{
  "n_head": 12,
  "head_dim": 32,
  "qk_norm": true,
  "tie_embeddings": false,
  "parallel_block": false,
  "init": "normal",
  "init_std_qkv": 0.0316,
  "init_std_o": 0.00791,
  "lr_head": 0.0069,
  "steps": 6073
}
Each number is 500 + 25 x the weight over its row's rms, rounded and kept within 0 to 999. Layers, rows and columns count from 0. Numbers have three digits each. The size before them is the row's rms in percent of the matrix's.

# layer 2 MLP up, 1024x384, rms 0.101, rows 455-503, columns 288-383
103:485541499533508552518493518483511536475530459515510524481507479518497511463495537510508518446478527534516516513522480544482496521556465554492483463458511545520457496466503507477457465538501491455488508477527538491493512529498513531465464517501510514520538539482470477495462540496523545496
099:466500505469548528499498506513515518503527487516489558499502419518515509499507508492539481511549493498501551480494499466497497489509468473496485515503520512482489475520515575496513484522499519524510488481539502506493522501492478504468514480507486489512514527490514524504525468516530495507
106:483532528489583495468465527515474505487538523501493509492542501551502462493592510440471488532488482480530487495493498528506508495524499528508489509547477517537502545509504498518491504471523508512519521478453488502468494450458522512491456514515516477497496489505537518488499498478512511436
092:516501465496511486530518484562515511485484502548503505454523510544496514471456507505495485489464502495501464429475496475509513474469508499494503522488487498503526463470536516513521487493496523516484480554503534480521475491535504511494533494513510532517489476526548489501488527467548529516
102:513456513503506502501491549529499442509496508526485497465470523511550489454494494489523528544524518515491522502460525483469522535498499519501520496513482516528474510470497490488512496547567526494537518476495477474498495463460481494512507537527493501510501484540474446548460500475469513497
109:496517511555529521505503505470522461487501540460486549522506469522490506506481505493499511483492518499525503506439525483523506478516491488528524477506496470454513471422495538488449465526478499531496550524531492497482469475496542505523511506497486507474481487493486519507483508530494460506
099:502528494551502507536487509502525518505509514455515475498527471495505494520490521551492526503476504498476515527490531513529502480524477528517534489492470511484502500476441486542518499503439525510525487488496475495499487522495477491549476466556445500512467492525463526482481528538495500532
098:521504474504494457483466521546487492494453541490500536486472470508476510447485537511502496482527497496512524463509499532464479503468466470435507540505557514508501499523498509496467473490523547574495497479514497515495501495507515528541515533511500514510501514494503497507517493482479508509
104:500469463492482513519495534507521488492495490483497539551510483484483506506529532538513497430526524527458500501472509511488504479510489481505480489545495504480526538467546521499523523495493537529477487540481524491470502508482513502517501492469450508531491472521498511526496525477469443513
101:460532533453537467506494516501455527458503494502497504476520495504545460496477484470444516520512515509500463517537512536493463541485503542487547507482463472516489494500534523514517485490512466496508477460511477481486529476522498479515506486530492496472534497516460489483497510491534476435
103:479519497508484502470545533496509487523534508545476490517488488457469478527506521516486458499491506468520507484465497501516499516485539486465477514540502500512489509477497478454491524500543550516489481563499480543471505493524492475543498550513509511481471492555530478487508505517491512438
088:459553515538512499491481476503497577508491486504507497520459502490485494470491496501476526477549518502470530496495485493504501489495521516508546458487529484481516507482497497511504510502468508535545529510522530521518499500480492500481514497498479510472493501493496489473490511522530506529
093:494479519546532518563482446469477512478477521506523497541509497505476485510492505516501477489552481494482489559422519538493496522479513463557471553485497495502473476535543484560498509492537482481489513478487535463494480486504481480510491504486491520517527536496535489511496531489471532503
104:498509513481505484497487453506470510509468488550504497499468500553485495477480489478512479524499504493496441524502477474515483459512499524530499569502500482545481550519437521494516511516490519525513518529514503489489520505515536477487555474481472500447487466496505521503459548481507510475
105:486505503501517518492520475471525542535476525528514465528523555514472493472450486526487517534508464522463527506522503453514535473526526506448536495495514469470489508523523490478515515481473473466526489511501499520540517524551492556471483531493502474512515498526507467498447467524530475503
101:465486496505483523530487507473502509504525476484511475504501541504489469447510489485528519506492508460524511508504519475485499554506485448517524511496489414496490512561503480444554507484504492507466530475448476523491524489550508499540491498541494508547513481541510499494556531483482476514
105:485508502515494521530504484468527516492449517501523497431461486492483503482534471502545486505533483514531539453469501503461541474474506478525430476466500458519536490506487454479496495502484551503542563482476500467552509514489499502513446475527483467485475487467518425521497488453480491496
103:544480531523511499497486511493477484494507478519483537500518476520453458465536531520540502509513524486498514494531467486477486497496491519505491528522511510487530489493483524489534497470491530454496499491502505536510532503546504478486490530493551515533492496526502489482484508513468501519
103:522506461521501506525484470522529524516531506502508510514432492503498496511522498512491559524535531499511509553479490482497531546507491523510536467466461496488541507492482471472475549495515515555500531524457445549474498501498530526458477494555486478509494484505530507512535474519524481512
102:505523547521496502477484527513527457471477509477480491526502506524504525485451510507501472443476505499458538460486457479446523534487479511507512491526488494512557492564477536483522511504513519475514562455524491518535527552511505521546510477464498494508475517522516495476510500460488484529
097:513505486518514514470494491538500545505514504523522555500524480492496483529501501497500501487514490416494513477484500525487458550484484464549488546519532490461470483482457547491530485536520496514538512495482522493525474465537484478545488510496510491520463537507494530501491512546503505478
091:518506466515463541496484514488491511495514488508529486503538487517482496521506502524505495504485542492536458510530485505497490529515482520529501504475499499530503486486533517501442502467467509503508483488502477519491476534494491502561450527517500528471531498480518446472478499482522477462
103:506507464505469470562494517490528520434517429496523513516537529472488491482481471510454496487471516498539534455536501526535517534483481544523521481460493490506481495511498484488516512493484508502504484513484482494501478509481525488496501543514531531514494501498474479494466496498475517519
096:502472527501519514493512502495532501510455497476457512494515512503529519500469489540507448515472481486504511508490445486491528504575506541513454502515480500497511500498516481499487515508493497522502534538424530488486494498498500495473467533513501477486432465473529482492514488530501520514
108:471446513494529525493472438516462456470503454508548507525551512471495476523503508475491521504528494529481487505539526498489559488505499454536460507507507479535505494522510518523495484497506436499468483474514497486470515463505527553493530448514515533486513508483544491480533504520535495503
105:505534495485454509502505513523511486494496486517508498535555504510484512504480505451510490492511545489465516469515504552504478525507488490494472493557491512501504495564480519482480482516535472473487468509480500506551527488455520505511482494517479494450497460495533460532561483501467484488
092:520535515511516481518483501486497496539485514500502469476451460514506460509487460491462501535505464521473529494473467500528503527497532518480492524504503512488507462475512436520510491534508514452479494505507511550543500464526558472559507528504499510485486469493518469498527520507523476495
097:535510471525487512554524536480530480491556494524485505522499512530495480521490510492502516450471492500518473474500513470474548479496462492499488530520494538496517516514515507491473517496467520511478496508496496513518525492460506529510488541483484495493481488493517519509510532482478507465
104:471485501497452517526515488462530502472511501490481490535532496481468442512519486453481451530515515491492461520503479514517513466528490484456496490490486476463547543488509476482475455438530523558448455527504476500442510514490500508527508522476548512529472443494500529487489501512500496471
114:465520499494484532505537477479535494513502509494510473494497482523514511458483469475532467494463512462496479472525512518522496511490484531524502463477490520513499501463485464524540465517519486480501508487488501498498532499496524497467438523488480468443492529505516488513505449500500525533
098:512453498488515542527485507507516502520539479525471502478489497476467463455476501441512497507514492487469520459478494508466482492475496494462523533477444450488515501520487472463487503526500473459504464503518493492529516522426483477481485525533507469498491531529505483464494473524504489508
102:461511508477515500521553459447521492487473462507508495496519524529495508508490523520515521516475523507538552520516543515519500485521482533506532496530463465502519484523438510487500475486490499517494514480479523516548515486490448496513510505529482498470503526498555520505505486463552529497
099:534503496532488458475521492502493506517556524532490482485479519471486469549517484521503537519518489516502531484491534473537515504484489572514507499472502525560515495484494481575521495496522535484516513444468479475549508509444543509488499521472542478536482535489421496514533482528506523454
108:474507440531509511480508508481559507514492512468487509486476513534461478505495493517509517548505481517520511452539503515517480511521510523485519478425511524513519463529461498493525479505483481520545496505527494511511518544511527496479525472505482521492511496512480458500504496514506515497
103:504478514480499533520513539483529469489486505495483520497529508502485494514500482493487492458491496469491484500502490530499508527465519526518553472539563537492522498475534518491531460500522489460500506498475501493554513499465515525493477467575481501492488514477519503430505506518516501524
103:479490506541538489483490511506504508510517519504511506494534505504470543503535481516526471535490475469523487540490484487508478524500504536506531502460475484502497532501504494537536539513486475505545535477467509534516491496430514474501515487484550500496473537580568486439527531521514494503
104:459508537520486523538500516467508540490464522516488521528495569481489492503482528492460499509485507473487519485501510511517472523509512490568491543512484495511542519529492500505495480536483525466510509469486504492509523482505487461496494492511500537466464526529521478475523513462546499482
100:482516501501534520517513431533502469538529493568506471542492511539482456472516494470508477485484477481485490501497517506449472537498540528523519481489504455486511481506474514513490517485483485482498449522497463483465515519466531526523524532546471497531532520483502481521529498485498536481
098:464516495505516489476484539519496512469468537474504492511479515485507517487489492492518489492446525483504498529530550503524504465497518474480504483530459512519495511499512494516490496479469490533533497515493497472476496523523525496519467481458424526472520497556501479504518485497492468473
099:478496488550474477539485524530524535464500504482552522477531501492468496465481537537495495499511557530482483507476478483524476513496488516490492455515510531508531541496492508474445501495536509459458480488484502488498511482475539493532502561536531455522506501471480497456471497510508500470
097:495514507499487515481496476543476520482492478476490491502488482470473522514511507499532543533477530477489511487453497470504493497480489498480516506539463535533462536507493509480508491502512496501511442486518512533511496511518522473446489550478504549506506550504464509479490495503492482441
109:455550514499482511522541515511478526568495515507497524485491470557552498481517498540470515507551506499589496466491511494469518465470496507483487537473527497529485465459530495497532537477485523467500501486508522471487500463495502504493530530456536518519462552536494507511468482523515511474
113:496490485476477493524545510515450520492477495604524550497478522486511499497472508478477520468510479451498510505474532534504496519487508467506498473530517490486534512506486538469515506527501520483502498497520548509529532487495549463503507489509488471474481489493508483501493478457471510510
104:487485502462493497519532496475511519511472494454467481503502526468493485524489489427486485504474475465529518462505563499481500506491546495512500541510487514516506503504501498523459530478487475516510493491515482505512546486515485485522462487505486489542448499552521485486528503480512505474
101:470458511496548526472487478466523472529450499530540518484528475528511512529494497506525491550478468506472507538529526487482467516501496474478534443512519476484565500454540473468481480525569546499505528509485513466474560487466498511474486502508491503498505467485504502505453507502479508497
107:534481511511540536463484520483477518506525522478552498489502485449505490498499510523497475478505523466501490542531496523491455536535454537482491531476522538494501491506435452491471501470528468515489468488509509559501535484481507449528489507527501544526491461455511511475531520475531467507
095:521495470524491537474574500464493499539499502519546452492509481494497493473502485494498432470500496524486480504500556492499488460499469438448488480480490497512493474498512478491467467512533487510522506509487539481483484462487494516540477469496524481517528524536515465564510498515509518496
093:443507469509531481510485490472516477534517494469569507515521472493528493527478464511500482539495498514508480504537510482448493482482495510473484560424496510460503502525532531518526550437526500519494493515514514488498477508538466486507444471494512466522534491536567500530462469464508530518
094:486456468501486520508491518516495535498507501454525500506512538491529513471517526520505506536507488529511484485530562518519486518519557490448565509460493517488524511538544461505502506497520514484519476486473532507486473455499469514501518511476496487481472484471504491468501520512475500539
# layer 2 MLP down (transposed), 1024x384, rms 0.272, rows 455-502, columns 288-383
102:476499535500478537487524505535521482486520471502501461510527501527446496499481492517503537516484489486527538503509493492476497440533523530511514509506544518514512464472456496502518477488481524519484499474494509533501502500513501474530533445497522462462518481507476507512556489491509512485
096:438512526525487528465491476514516494526519518504470505501509473514494460474520475509411507497470468497531510524518444546465497470525586506526492475522509478509523519515487512521487521508441502493504488495507488516498498508480479492466505485436533511537510540524539522532528491508519500570
107:496519466485508523524500513516541475531446521512522502468569478500493490478511505493498500520476488482472481540522476501528498551540505517485552456476451534502507487487478499507519522481497513508531489470494484489473490474526579491484514502507517455463525497479453473498513439487503516489
093:500514490489511444475567477472478510475494499525493574484516532493497489498533479499522462492505518514483503479505481521481534504492512513565494528483517553500486483500535497509484478480462495502521519479506550509491508511521480490501507577505507409533469465537464521487504514496502470523
103:517470529462532511495519521492490456487514505480469500495512495459502520489477482508445499485517495491499490535547538467461500542479489498487488499504528495532510477496504476500530558551515496446468534518502484512525517492457503507551432507516473481478504521497494477497470484489492479489
099:489474506468541515559461508463517536484416479562499499500516525472518493495488487482508462542551497529512490467507510525484481526528467540479518538508510484488485486490492538482507493524468506497508496518463490502488502512501503496543479516453480494528500465492549482464539489537479548528
101:505483519521550522522521456473484511561527485474503488480454429521501506507537470523488507477468488524507510480479552483447494543453474483499501503492503510452518514508508498430477500487503489514530483495501506464467501508504510499517513508486498509514480493500512512524503525463487491451
099:502495485488507532488483531543495472500513466528499502472491458491470508496496504529536481487510517534490480517514519475490478489499499490467512445479537534509501508521477485487470511534503479525504483499507510510487452482518508497531502488514552479511550512498501516526512487482551547490
103:480496496513526503537518506491502494508531489525517502455498519528474519482495464491471541486477538558486507533550494506444480448518464450494496524478479504494537506538549489481492501491486479512508508500516523466460491531489484495470503508488485510478493448508542522534492518490461487525
100:526480507503525517513480530495479475517464483508480469534492517498503537498486484528543466477510516481542488504482440482455509468513518526499477471496480467516496487454515480521474479479472456566524461527510499500536531465486500566497494489517517528549472512506481493524467502476467528529
097:475492504529523507479470466480544497487497520518510485489487493528551507489512490476498487511559485535503511522499522536479529501579500521503470500505474499522509514522508495455447489505499546473547502526492547520498512474513484512515481506497530497474550496540492452466510511507520469534
096:522527490473490507514494488472469501495499480524492523474492480452511437486498517512492493483512486501536499465498445564502519503548456604501484493504503470506490522486471476495435520484486505501525519501495501480524527481490535492491455492507483495476483440515479476470495487499542488511
093:506535528499470507582443512490500489514522504537456496461506502526479485503528496518453530516466539481509484446532498476506510478510465546507555452505505495467519503527488499532541511498513504490478491517519564512530502501527554488493513491521494526488482498480499459489525488509501496538
106:508515507525504515489484514471538530492489504530504454436488523543478494519516464490494465515514504548472493503544489490518476504515490490468493513483516493528515474555534524507521482497500490506514558516525515486476505508486502504493494472497485542528506522445508517474490536452514452509
102:526457495512508485476546478484481492519509469491499483486528453460509497515413482499517503516500499518499525505509523493458495524517523492515508451482469477493460538543457510493495517526556494494497511445448464541513536536507493555515510529528520545534521499491496527500469475493521517494
100:498486503506548503483503487522501536534512507536467507481500491494526516479489537496507510535505516484496498488467552512526508452512540454512499544510522474574533517473499504508507519494508468459509484499502517481513492489479521532511520533492561517518524510421481521499497527557480506503
100:508485456488445485519450457491491477477518485438485512508543477471509484501507491474511491487513511517533466478458534486480520500522507475515550513508490510480487479502502521487502411529460546511542476487460418561554486514479462509485476491481524545519498485511523461495466465492474496544
105:536514522493508482524497503495522516515524464499477479501532489467477506514503539533474528538500467484520490513494514493522502475500530491482499558518511496443544525526480495490466507514486523456505481547526456501452483515532503553486482454523509483531554515553527544506505510503526510492
103:506541476485479532500497518516498532495515495499494527520466525520497518485485471508496495490503465492514475548451494494450540497506506470460500519479509486477502502474449495490517520490492497492491496541534471533515496508459554530498498510525486461496511501491501522478528512475513483494
102:504477511544521495469510488511524464494538476502534493449452509485530470510524547503488516514438475502523526498500487534488480489543476542515506474534526488516488506513519509463499537489522466485492525487487491434503477525478483493489496516476565482476485480524541501522526496495500492485
099:498498501478459447507499505505495477517484500469470483504528489458461501514516502493498499500529515512512527541523481546501478496470477489491509541474482524483502515425467503493521505524554483439542489484494537483508455495468475529489507459496534514477480492503509488516540469477507465550
101:491504509494481490477459484478501538500479505498502479498497495512461525470487531518475555486481499490517517537520488475491569500493544527463506449457475465499525491484524537489520510496493523476553460540474518476490505459529488480511493536552498474504463464528461516502512476500484501535
100:508537443491523517506496497481553497501510452490503516449534540531525484500542505481499502548479530469512463532500500507491490463489487519490558452517523511466529485496485486507532489471511465485531518509485489507522463516515517465485471490528509496500556467464485491493458503533456519510
095:510500533497496543479464526503482498508528532463487482469485520534520498456511466499528502475502534569502518478532517541505523514496491562489528474496519569495478523446516508481476494491576507555477488515475541508512483509516464565493494485484526519486506449467516559512538474501479465491
106:465529500489480519511538477494512468455530469514532500510488510520544442503527591475510468467464471508455484512519544518508504470445461522482506495490477521542505514502481474487455525492512506541532510537521482476519468525509517503517494501482534515493493509437515491454534526475535471454
105:534549518523522510520510541509484526464532465487516482516538497504470519519463562489471500485529508488540501481479489500505520452470492529513497473526519461492527487553506511504448559522474472483559460471471502511480465489530499503532527445511505505530525461531487504497492516506512474495
093:509462493506526480511498478470468515544516503505498459491485501492530485526500474455506434506520487460480464506505516504516500474507495496514479510481492491483490464562504502487551560464516481522502470469503492527502432506494517511510495481509476461549499512471537557503512496551503481473
097:512456523518478542485526528512473483463468533499550510479510429446531512478502476542496529462517511504478511490512475493490515473504512448490479478473534467491502495529500474503531493499496533494578492512513511514514526497484527485459480517469489520496478481496498443544554538487506491528
102:504499487529507486485504487521504509520502452489489481520545488465508551496478483521536501492509481516475511483467474522501504487497504543463495513476533513479502488521447490496497476501505443468511522509464462479503516486524483507473491519477467480550500509507510518477459513470451529513
109:486470486492473485461508453502523484465484504508515515469533490474466468465497493499502546454480524534474492457476527476465492495481537483567520504454467518533500495516479483550491471514538536461495522488482507485514511513480475520489503500487473516505503484493485511468505497506517490554
102:507529528469492499498513511540531487491452504490501526509511503523508496472500468480516488446471523508513511518486510560514527530493486471508514494521433485478512474476487493490487507511528512509478513533503501468530519503447487465473493509510499496464483493518511489471498513503483510534
102:485471504467496495494455501537464504458476517507526472493542436494483465494504553491506483529520479544505498478465501524468514520508537488478515485501508505501494533542449540505486464480475532444522528509508521464490461499479488492506557536504505517473489503546493524555463515552485509511
098:506516476480491492523519528498474523470522512454489511483508526519534527512475543487515514518530464512569550473486521446506518487523482510534456468500516504497547487511487526532471523497486493500521528474502505513492517498543537469500486522435504491508485507521500500473478476530498506488
105:493519515497482489495501496519521460484501482504451518571460491503505512500488477512517479498510508501461513513522466503500459471497490509448480477476496508478531518510473512535488557497541505473487498517516533536521501518512552464496459462494512473490466464511464512496483516551520503527
097:508492484490495447505509489499524515512555489488489422488538519466474531508526493539482480507503498520481509467483485541474488510512491498457472524457519484511489483480480488473480474522511479495509503522542499502457516532474552468472508442455490463490527498563496517459505538512493476508
103:513477493454505501517546492482471503544512541484460538506493466484532520462490466516486520487488496501487488488493518495529474548516498507481503430540454485492480482489506501538532522487494487460463516504531499490481511425505497456501485462491495501470503537480540478487558513484526529526
102:518514492528469511527470504492440505497495537486481505503482528475485546520487501474451524447494521465508499497509503461511495506501513482495513495520519525506522506511477526464445528485508502485497514493502488521476491458517569500559513466549496499525504516546492480482492490520535446504
099:502495479485502512516483509474486549494472537506471539462512459525483474490458497487516525518509538510548531475493529484481486482503508468452489551531457430495511479486481493498471530513482461493476449500480498494584501500504492468486496530542463538484506469517487458496530494492491517482
101:477516494469505509501508496484463494497532491503519465473509546483472514526494515530483521534507504465523447541482507491492468469521444465490518539480488466485530520520514516518478489480558502522485516524498500495461502455526513537499484520529508478502502562535486485481457500527460467522
102:490477459536491530517524528483526507499520509538450489543499501470521492486526531532495459502523483506482506470535516477484502517504504490510498555476502510517466551534519495489532474466500506513505495505503506525445556506506499520530506539486517502511471472486508498517478517476457492494
101:547453509533486543511496458505523478522440495474473506470453505486476516490493446460538499503534497504516530551485519447485557486486510507522516488495480491537517493442524497506478521484480475515497505509507526476450506522511479503496487524498478480493489511495504518489485503512536482467
108:516509500521468469470527482447488493481525516526508536485490465508526486535582466512486504521558524470528498523473489498573510523490488505501487477490488503577481497512509499487509557516511469517538505505512478479534468479539470457467517479519523482504532490477475577451540490474490510491
108:477494476532529480470517513485506514515504445583499489515484495506511497487514517457495476509485506467552536496494515507529497485506554488520507481519555492516488475486465534508477522503538517492525511468505498497500499515507470496482466481531488510538544474499498546458500515450464494521
098:509522476529551527501535499517500511541488492498571490489439507515479500486495522518490522498508471495534499523481450499560503542552487491526472513505524479491532509526525538518495506496517516462494500509522486499466486468482502504493467502460515485474524513502489486551485471504482483529
104:511510461482515524509502499521481513532512553515462512507503510480502488516477505495522492530497494499516481510550478516488495497497518474529487526546496481517503472477553523508513516509497533529453558485535502473501482487527521482504473454505462463518446445498495507533494481464503508463
101:503513505505472515486492524501493499513478481495490553451507492474523453523499506536483478546459505483477524512467527508485492507530501499484483557524486514537505508492497494510521501493483516472466493481495501483498475469455530500524479495475497483531459473453523528511492520501496495490
097:502505489535533480500497471494473526511521511497519475505473499449534537532479511488516539442464477523476498489471447528510479486534494510488518482511486556475527503523534477494504484508506508471509506486515496530498485471510503503492505460475505483518539488529461476528523489477452513517
098:503506486513502476488507487483525513498448467506525485454477516493481508511545494491543493552540502472526486498505491497519492474512488504473543510506485527474445511459487533497494493545479479497462506487486483478487471498510483483527542523499471501469496495496501483463514463499494484537
# layer 2 MLP gate, 1024x384, rms 0.0959, rows 456-503, columns 288-383
095:483542514514487479470476476494485536564480502532529478462477472466480463523476471510480526552495524495530551483517518511529525466470510492528519482504471515522532506478485488479456499493499516473532475536459450503487493502484462487449484509487511493479517510500525502496505535519495484528
096:493495499449465502533516494475502589552486488491460517509507497485513513507513517526496460502496490502489503529509499511513536488465557470498513490468513461524517446488469460451556480451499498502508568534487518547467496473498480530495503503493529467481497488487498466532510490550470497482
094:534480477462535503517519534481490477493495495470477493489485469462545441537439475510494513514493485541510482499517456499492512503489511463536538499453512479495489542496537490467515489532466469537512492474459490518499479444499536512522482480515459516521518500534470486476474484510478513469
103:517471470473500504492475494467522483481509500476470483437480490487493488495501507522467504485502490515441499513469471517534517497496493481483514538485477490470481484468498523538478505480473517488480538512497495522546466482486544473495541540509479523495464514499483487492495521486495491467
102:527498481489510493506480488480492460502454515471513463525509533500520517497509518470496513539500504472567519502496463489499557525516493463531511474467518502442483509509519487514443485541514472501484460504525527504523458497514480477485491540475538521483498541536453469469504549494494472517
101:490511512518438504451503530500556490496487520463494500503484502481496451521509556536491476458538505523490483521510506504488541469483525480522519492484512458495493492476472513481495556539524510504506443489486562505500477485516526486440511474471489527522529485502493449528502489515497482527
100:457528487489483496532533485499532520483492480506562452521502440480542470538499465504493487512504540469510478489535555515434538547448552524508494525489463480506492469483540521537462485526533546478518536506502501482477457536494508510471518520510504488532527493552483495472490463520538485516
103:489522515533478518510533505504487501502520500517505464469471485482480508506491491486513491492501474467492550461545445489484464484465485459498477528481523548533515536496524467448482514491525506525490488465521474465511504509512524465504496496485498502499484489505454518532546506484469521483
099:510504530515456498546475511476517570491537516478488496503566523493541491523494502475505524548529494512474495510512504475528502489508461495542500532485493488531477556524548475535516531511471492546501500519509467508506486441526491464556503556518521475482460470446524483515527525521484518534
102:504501558529516470546512507536508457465523508507499497465495472541479465526433450494504458515506499526506454506534534490486516488494516479498539538500553544476539530501530495478462499491507525545506510502494493513556499466511516483458477465496542500527488500510548508485487515478511517500
095:476455490477475487505532535516516517456511511468510542496497451532507498533507490529493514517484467457500515497480499461512541479513481475472505492513487559506528440508520514542522496519476513500496447520478459486494503525500511507498522475468490530515489477533501529508532529515489508480
100:491520536495508487500522450506484471526545501513498499520489535500506483494460522502518513512498523518529524495541455467485533486462507508535435485507508484501527528532469511456477477465471503490509438522524483526481523478514495524461474497532494485482504538485497529485499495472481518543
102:539461514456505491492538511540465503504476470473480515485494492525494486491500514540465454503501535519470463459514532530514519451478541491499520463510522487555508497433488445513494553496517498473473511478506502488495460507528564496525512463493499492451511493528450488524531480503524490466
102:480515497455481444510506507496514480461511520457481486525500489526499504495512491496489503462509498505499449541496532518486537506480514479441477525507475516511488525520498462501503586521508508477506494532472470526511510510503521498498468517494552491535470487482517524485473489486466456438
102:462483534507500546478496496534528542512512461530457502507491510503490506463467506493496473517500529495463454489497512517536486512521564526495518501479507503496496551495472544532462458465520511469504529506492479542487499511505530519506530490485516494474500558468446494492471514534502462499
115:463493528508504495483487508509501509552508499515522455524519513537510481473529542512496490468505541472463489505504524517452443489544475490498497517517505489502492481526518511511504514508501541507504509456538535517494493523490522498504507463510472538555529508520486552531486516490503481498
103:477495503476497509528506502512509508507480509539456471481486469494500472490555571473491490489496525511522472538476487471556474529494485457504509506546504487534561514470508523508454515483468503475469479511500523509483495475537472474499476433502506484467445476494484456453549463506517487480
106:475442481495502473459488511504523512525502492460549506506528455480517496527507508501499547501515503502484532493493486506509528512500525489473489519506518513470503487493542522508506464474464498513514488485504507484542538482535498486495489494548552508521476525540470504489492500488529499526
105:468486446511506486521534487500536498482481512577488460486511516490538454495522552491494461493473515498497507550483498507515506478489529458529544490490507530507527507484495479497485526512504508475498468515453522509500467515523470459489489471493460526460487503480507518484497477536510528515
103:510516490505512522459490500526488478509518485476513474495496452496519479498482486487490520509518493521521549527547508539502527464498478445521523489465518467491550469466481515506501460496496531507507476467511501495499507518472477470492559525495501530513493449520476486512511506516516506471
103:533509497540516520499534483498507490464505542526469455495473436500511493530506506507514482477514481499504495476498503501559514497469492487531484496508485487518499489512528551477523489482496516474495531497501533487521490531499459485527526516461539568498489459480463538489531528484488506490
101:479500472513491529463450484525541474479505481500542480505566509524462449480490475498518487506467482506522482510498499467530493495473507495447494498526498489486524524517501467492559495505498499488510497472480523480509462519553478506513496497437500482508502466487509495516473486523473470528
100:481492462465491507497485495477493504524477501476507481507552512518524495523483489502472495546528515503472531518494515528479532495475488527498539456500514518491481537502528479465480514507449544522487458459468506497510499514441533526449487496521465443521506495504539510491516497513498525488
103:532493498460489484528497482483485509503491517503478540467490522488459509456507481495505523509539529493525482487520499500497510489511511520498541532489502519499491492453532528488494529533495561486496498516508510503514491515491476528436466519509494487493527480531487508533485500479527511529
106:478474481478465522480478457517490523536507508489477532481477518495468491507505518490495518501473454519545482525519551479499523474487501518507495502514490514540486485506437476462520501497495513464510565508495479514484485522493513537489491505492502513472483506487496510468494486530476463509
098:527537531494485445457491482537491481495488490504507509454478473488509482472480510511462457477524489538525494514531516454536485519441530516498491500493504501507492502474524479486515496518507532494479530518482506496505481505527491553542473492507494547492524511541474443488490519561495507473
098:522514522496485512458496451497484489509456517480542462510478475497483497507475483535513512509547464483461555521537472536461500479459447500504503487515491497500475482493533493503511473484483520474517493472507460468522535549512481479490507503514502463475524555544529486482557472518482498499
103:585514535534517485454499463513488500505467525514493507485498477444510491489524521554564495518492552508489488513463498489450510472500460522538511531534540517500491516526483464469468474526516468461508512494479448488515498534534502534523474470497493449483504508539506496478501536477492522533
113:540503487518526526529486495523447495505547502460498476468524514432490479526506506524479477495532474526482479513463488495483500506506484513515513507496454477484458504499480465444485488521504490527500518517472510445478509475518520500475466501496498505466449506499439500505522546482522471443
095:472532421490477477518512531478463482492464498510498476449520508454485467505489442489491506477510502522502504502505479517472497477477514459477539475486496503501527485518525496505480521514539535514521446501484481475525456517516452493559474471508479487500497492528526486491510488510518515492
103:505484500451437476478480526538479487475478505473530525512534488501535492495501474491498524456484497522481510474527474525507479521542561519499498502491507473498533532558486565513483481511527542537501525499505481501526490485494496527477487542502494526505466516484459519532533504504479513483
099:464491502489489509493501508475500520488552532506442508497464494454477490514522494521457511514497520542548527521505521438507485505505522493517503495479477477535529488474489475536522517508521532511548557510475456503526509512488529511503455479439525516470508497505456515522538515521519484472
100:532480506516555479549520519473508531507471475489488474494497529435496487516485524498504499491492502511503496564505558515532507495475478502521532509488514477505485486529534530469472520488507486518439502508551532516516509524491485509481491475523522471473501506478493513514483480507517489499
102:487523508510517518491536488526510477508447537430501493533492506523517467525488484479514496514518515529515475503473486474534522489493474493513479504516501495495498498508508479513495504513464547479521498491508481473515512466503512560505491520519503513471479481503500477498530496513499520498
102:529538485440454494540538508473499490515495550486500531496506496508514467449517540542482526517524488540476497505513546457487504524490481513474493488501494454515517536455501507471508526499541576486458510461471503488503527494498496555481491490509494501472490511507504491522500469526477537497
105:539524505509485454496526536495528522491485476536467454489458482508502480504534528559471476527535486482498520506486482504476502529490505492507496503497457493529466459536497498483485477518561534482502470484513479534539502504482537476485485490485426472546485480500515511515479490510514489504
100:512491517501493527519525498515485496546494491549473534533526560481567479479483487508512488470485461492487462491497437474523493523512482531521526530493511534489513505539501512521493491476496496476501491495469527462506500496515459510464495525499515538478523481501520507512512483495457528526
100:506521498511496522516508521507464472524498434493510468481471482495499488535535442465493516513495500513486511443542482474497457471488515471482475481467493487489500487508493507530466519534474505458509537502513515477525494505559516459494487506498537454502502468548525491491503488509463504502
100:514485499492536529439537507520488527511457520492513492496489488476462527520506502532526484487482476525488530553474482537467480506434522488497500493495499509458503501504554505544528524528477506470510536495533519497483551485525513471501488485534505537487544493468516544512535445498513510510
100:522519513509507500529511519452541489523518514485515546491498478524472479542537529547480502514516505521508467497492510506500486511531513520566498477522534500512454562483512464505497512508503541494570557464487484466419477518533479502514415540499481479497507526499501473497516525494485492488
108:513508487468489512472493553457500458478487525490515499526478516481519479475466449484486526497501516434474518524495495487543491514500516508484486509477467528512529522490512526534490477516528519524499467543489556539460468478488530477523510548487489523425522490488518491557496529524488461523
106:517541498481482484518523468526524529503475514525465485489529506531536499527441480486493488452544482436458549530470527499476539506516490485469517462512537504537502505498455469510492535538482515478504519467536498492501494450541530478489509500525480447544475447528484468516510473510506489490
104:478507533554511488468517494499460542539492531494476474537521514473474540468469459504490497476485507494501479498506511469488490511536479522518455469515502472524492510548502520486499562515478512495481483510520444494483509464503534494457489459502511509488528521470545536483523520448479496529
101:477482467462485508524506500491483495497461537560471505456461466524496474535508485516513492510512455480512548542498511534483519464499517487494516498509496586481482464526484501523473523545454508503493504509474497492505491516528513521459520482491522470547488531494463472534483515503459490502
101:495510504556484512492473564522544530495515514483499519520484502512499489524493489503501524526444531495520491523492474497490526510478515552533507460415524514480545496502452489499449466502493485476522482444492533510555517478507490469503442510523517497458507488496493457458534475540532406503
098:482490501484513511475500526518500461526489478518518516501496474503485488470506521464509455490512509520517493456543506520504459524480557502539511479515503501505492515533451497485465503538514452491503472518484500511467477529514469505516546478552485504513504541503448455512520448490490513516
094:502456466446524532542502504551471489498512502531483475488469532472508451501532516542482529510480458482501486431506526501498546489515491519508516509538527477516501519498485517506512484510490464505493495492500470474497503509498494506528512471538524499533464504505497451510458494497484476507
102:510485507484477539504496492523513490477467515463459565476483464485494486508513534530541524537512494516523511521500517578490523522492551411455489468486516473542471511514499533504517484489522538491480446511500495543496487473492468491491484542507458508546518475482504534479523488468458510489